Weights of a small transformer language model: 14 layers, 3718 steps.
Each number is 500 + 25 x the weight over its row's rms, rounded and kept within 0 to 999. Layers, rows and columns count from 0. Numbers have three digits each. The size before them is the row's rms in percent of the matrix's.

# layer 8 attention query, 64x64, rms 0.164, rows 0-63, columns 0-63
083:485466503539475501513502481496511481531478481507467497509513517480487521499525452476515533536469480531428537495496519519493484527493581463464526504497513513494511498534528507478483481489483512
072:474510512536527477489494516540462519481537483496534518480487526499529511494470503527500451491447518531526453525490524503494509488487444483481518517543472503493500534496463528472494479498469540
102:531472455528465502466472490514473500532521410492503502488512501496463474557497478497494496496517482488466522459519501484518523487501530469515502476484522518527545493524513535498508469503496484
084:461546502473512561539518482508493533516542511519529547483500497508517506469491496529490557522487483495499524515456475542476496496485512546506489504464532514473455490477530489503491502481489506
094:456492548526496493551532476514516478500464491503458517491475516488505521459478491543497496500502518512508533495513457499526492487494479495538490476499491542512502469482525537563463547529503501
102:483548531536506476555502523477497493501462517497449472554485476512486501497490489523528492532513523550495529492471469491502487485534485478528454460473470516526503490511508528501500518479536494
111:514513490532433482509475527473506476485467464476471485511510479486451536498479494485524485501490454483530532505493492484516482498500504454467471473503487533486518525474466501520544490502561486
098:493494492493515499496464491537480492500563552506511489504468515520484518484518504488544536485499562549499514527507488474487519529506506515510515499522459459462461512525509514490544486490448487
088:477514490494520504515470530499510496483456500486503519506505522502530518553559468504503506491511509529507529485527509468461486491510458458517517492497510467492521480484463459466484450504507570
113:456470489483500493481458494552520504499456475508516466501495487484536517486492454510488557528518496496535504525475489469484529512460484478491470495496447498486514524500525469502503533471462465
128:492503486501470492536517529517487545510509492444546524472534534471500456512437483530500490541499488472529522522491523508497530497473519523495534512481478466479524484477471476514511501488470469
103:541474563507488511506518527498459526497509447529500508496488522533468487520516464514523483501495512529443508457483518490502468506532480439552519523497484473511508478485493522478495501493519488
111:504444515519483498489540482479470469492532521509489487497522510520536512514477480506510493472573476474514508553512492476484544483526486457476518490507543476461512463483516460478506501504520505
117:515503492472518508487486491521479568482523506467488540467512490498493481516524472484497530487535527484533508515466501518474493501471479507492466509461572493500513497522572530502508487533518474
116:514480453509507500502526553444514528521455488508467517510511487460473489521517498541489499504512465455475469488485514471528498502484464493492523518506530520471491531493487553485528494543515472
106:498483474482455551483482498491508476480537469478482498518525503459506473510536487481503485485458482441501491489486483500497523501499482544467468531498468457472472475558480512474515505485534499
103:525498494494482511475534527477531468459530540507515489526508525502496472500465534506486478524537540536530508549499498486524519519538484540504442515515440479505462502475515492499517498508495488
079:513517478468486511445504494551491492496483523462472435525519482527512487482479538516510507510520521512528501529475508482504491516510530529478446548504514526477466464497502500542522508484465514
105:553479529477527487472504518531499511540518451501527477473521490510515522488494503458515485509471502509455484510473528506533495498489551521489526494522480472462520492546521521536506440493523482
101:454505481517494491460532488511471449493541531496523466480516521493501488477473512495498531547521560493547516504526482515529504517459499520488459517517460535500510513463523509523523523489487491
109:553490558499481461474524497549507490507530501463493473492463500503488504475497515456527498493495543485512536510518493508468509501502501475525466526505486480506499540450516471441504515511539481
089:526467457488509449555474488475536517465516479520476514466482487500515485477506486504520511479481474491458486506498506542477507540522494480526501472476533506468530487434518491465480485521484516
102:519458485520530524494505542553466505490479518485493522461542532519515504506501490504493463519513533483435470481492489506514487460491537496528546483500530475500464482526519501486511493520492448
113:537499489524482528510505501494525532482499535500515486533499547497550454503521497498496492500488551525459518505500484526543543494491493497515514482471500441479455495480477471496480472535529544
122:537485490493474536472520532537543484495494534470510452498533517500497456501484520466501517502544532474543517557509504495513500565461516515512472514522496488499467507483507494504513469488520505
096:440517461488498504508507519532484490509484498482499512511480495466497543512494510483502481528484459530473468502498523528474508462496451500518529544491509523497541535504542467520460545457516481
112:486482528490508508498487508499522465524506486525548563473519520516491526496518477506502480537515552489495501501538507516492544545504553502524470500530531523474514532494491546495456479513487535
104:501526466527509533496498484481472514480505490495514534505506484525547442484467445484488472500517479530506478525468494489502469496516486525482491538511501494487528475557477517470458468467472463
116:519526483454519516498541505516504475537516499487515501534489485465516516507476513500537533507542500503492554459516460521499489503463517508507473529553441513502529485487534487529538487500521524
102:484536529488533507528481531465514493494502513505481476490492502542492492483512514490462470530512498508473520492506497508547508492497511434494500502506513475479552520539562501473532486476536559
099:498515496555535502512480493522465504488497505526498444476497527489479493496482456510488493489495527442525517519553527498496451540530492530497487547524552506463475491473499495493516496476491516
104:476502458546545547535499508515503504460497520468468494545455517513480545479502475490482502511485487486476444514483513488521497489497542503502495512491534504491530455467539498517498485516540514
101:525461452521479489522512481507498510475493483474506491478462543519528477541441486527511495457454534456468503505502548457520537494527516479507516488503490524485484541512500503496483490505517481
087:549503511536519481539518485482503514501469508497533546509469496495498482502492463496523467463541458502474477491531526493484518506507559475503508476477544505516516542509503479481520455515543474
090:489498498502513507500479476494484508510452524521511501473498523458483480504477524516478464496537525495467470551511480473499513474548464508508524502440460546488479468485464514485483519450478480
095:486511508480533470527475506508518489477506520545520518482515421504507488544517510506500507484509467485545557480521530509457524512493481504513536461471548479512500469491494494498513492538500471
064:487510442547493477515506499505458495510487467505512524465480501487510470456488520547475520498505483476494525523491478501508524488576502544526501519459501539526463466472477492497478491484498502
091:504545545521473484503493505511505483442474490499463525521507519546510501519457481487505496487466490484479496500497476527457510478503482513514524524505501471508531470474487505450523480546540444
102:483539471503512500468515531520553499463489521512509428463494482548454521523477513471534513511489519523510530519471474486513467487530506503506499504491514493495467518491492489475507482471443472
109:493494483432496487501478531504514474482517489534506501512554529561467493482496500451520510535516481533521536552475500525526522493473510497481488488532464489474497482471474493478499469505519517
085:540501512493490534483511530481515506492519506487448528495524451495500513478483513541495498468491499470516551496474548515509459454476505552494532505510474461515522462506455528514496525492480504
097:469465530500493513517523511505469513498522439474464502516490536425478488505464503533475505492486533496505511535472465489554526538464479509511498502517498483494500479466516518530496483494478468
107:511486480521483529496506485522499538506481536529496522534483491490473495478509525468480520445550496486504503518499490459469516485507479495506502574531530458494552447503506539499511487494525493
099:475493555491546498506507503496488488517472487537529521498494477499538544548510486515464512507519489519503500508553480503471535528546482494489506502470510515480512416493502513489530512458494491
106:506472507448496503492506484522557496506494502510492461467480508504543543499508493462518516479489502497470501515529519520487522459495535500441530482502521483471494536528516464460502518517525441
092:515485509515468537502473504485531488494497453474543548466560505481513552506508522471501509509509510467526506483511479522558476490527470511473490540459513461521481492517538484505511499499495514
110:477531503495488549518500511448497438499510471477529499541483528542508470517515503490488493512526484524465467503541444522464473504492506517452483499495486505536500541490501515528497496519478528
104:513495568489477504492501495494538472475480501483481513469511491535478506482487539512462512449503453509529500479526501512476499476491517485494477484523506529476527534501514441551545476535489499
086:523505502522506468481508513498553486483516505520496516477519447552446482515493509494499498520507522531523491477531514527504535505493527437463526494490500484511501549489497552497547528536499501
088:497505566488501479505511503515492472517556517525483518488504476503471524479455494497497536519448490524517535517552515497526522522472486499477491462534526451521473463501537516503486503527520503
085:474486458525498534477487483511523493460479498504490466445467498526489467505545525496466447543532504505480478489522509507518531456539498473485504516494495464500505507464522542483499529517479481
076:498467511493514476515491526494461483525531535505481527534517524541525547420530496489541521516459491522494535519463526474494518525489521519478462532512494513507536489512478518494516495513489508
103:561480545545535465536487505482500536497527482488465540467477530503531493499482496525494510453474497456479469512474475483491485517502460486498496512486545496507511542524505466505490484488513477
096:508490504506491510513500488474455507478549537507449506509509492538485503504486476525505511498524479471544470507509524529495440489464515522486447511452525517520465516540499497538492470488514458
096:500527506484519504500486529484483506489496528482507492496527494472538470513478523455475491560550510508498523491477490534496442475483498507518465488558451505494504483473483462524508461484472465
077:469487505495478505552507492513544512521470477498491507493475538507537495490460524487503524503485541553443481506526491519535549560507520485480460471490497507486502478500493516526471499510534523
112:536451503510480478522511508444444541517481489500485536501500487534506461510503494498510460473510484544519514525484479478523496459508478457500506521490448516480457522517520482495497517468532499
104:502502502483489513461531491496542514534512495481538516503522494463498515495556503486480460522504518494532528533499521495514495530481533533512462517515488537456542518545542501499521500497561525
102:503512466444485470520491505495457487532493439521485501496516528467494488505488452544472526479493455523508469500471485446513473536499460470494518497501525482468495512505513520502537506490482475
104:494487524498517493439477516495452476513496458498493520477464484497500525499517488479509503469482519473508506471496470486505506501474473461532481571506531530497529449475519458465475515536502509
102:497503476523461487503523518479505490480501511475497481492537564508495543475556517514484496527479472506497446515529549498531494499462478522478526506535496520510473453501491528526542522514484483
104:459521502476526555519517499502484480470509502482532470495531501501493554503485495496508519546466441490474460527484488518524453469487528495520528515524527488451503493533479503496467493483522509
098:547525501495467512504499501536494460491471465505520466480475508516492503497504515535489442547496515483481481450460503488511517495495523470528532465517501509534486439472499516492496455506534518
099:472498482490479450509476492489507494526501496516504531491477508467490506509480476501453476519474480502503538466523520538515494491508508527490476554492516516526552461544483536508433468535494486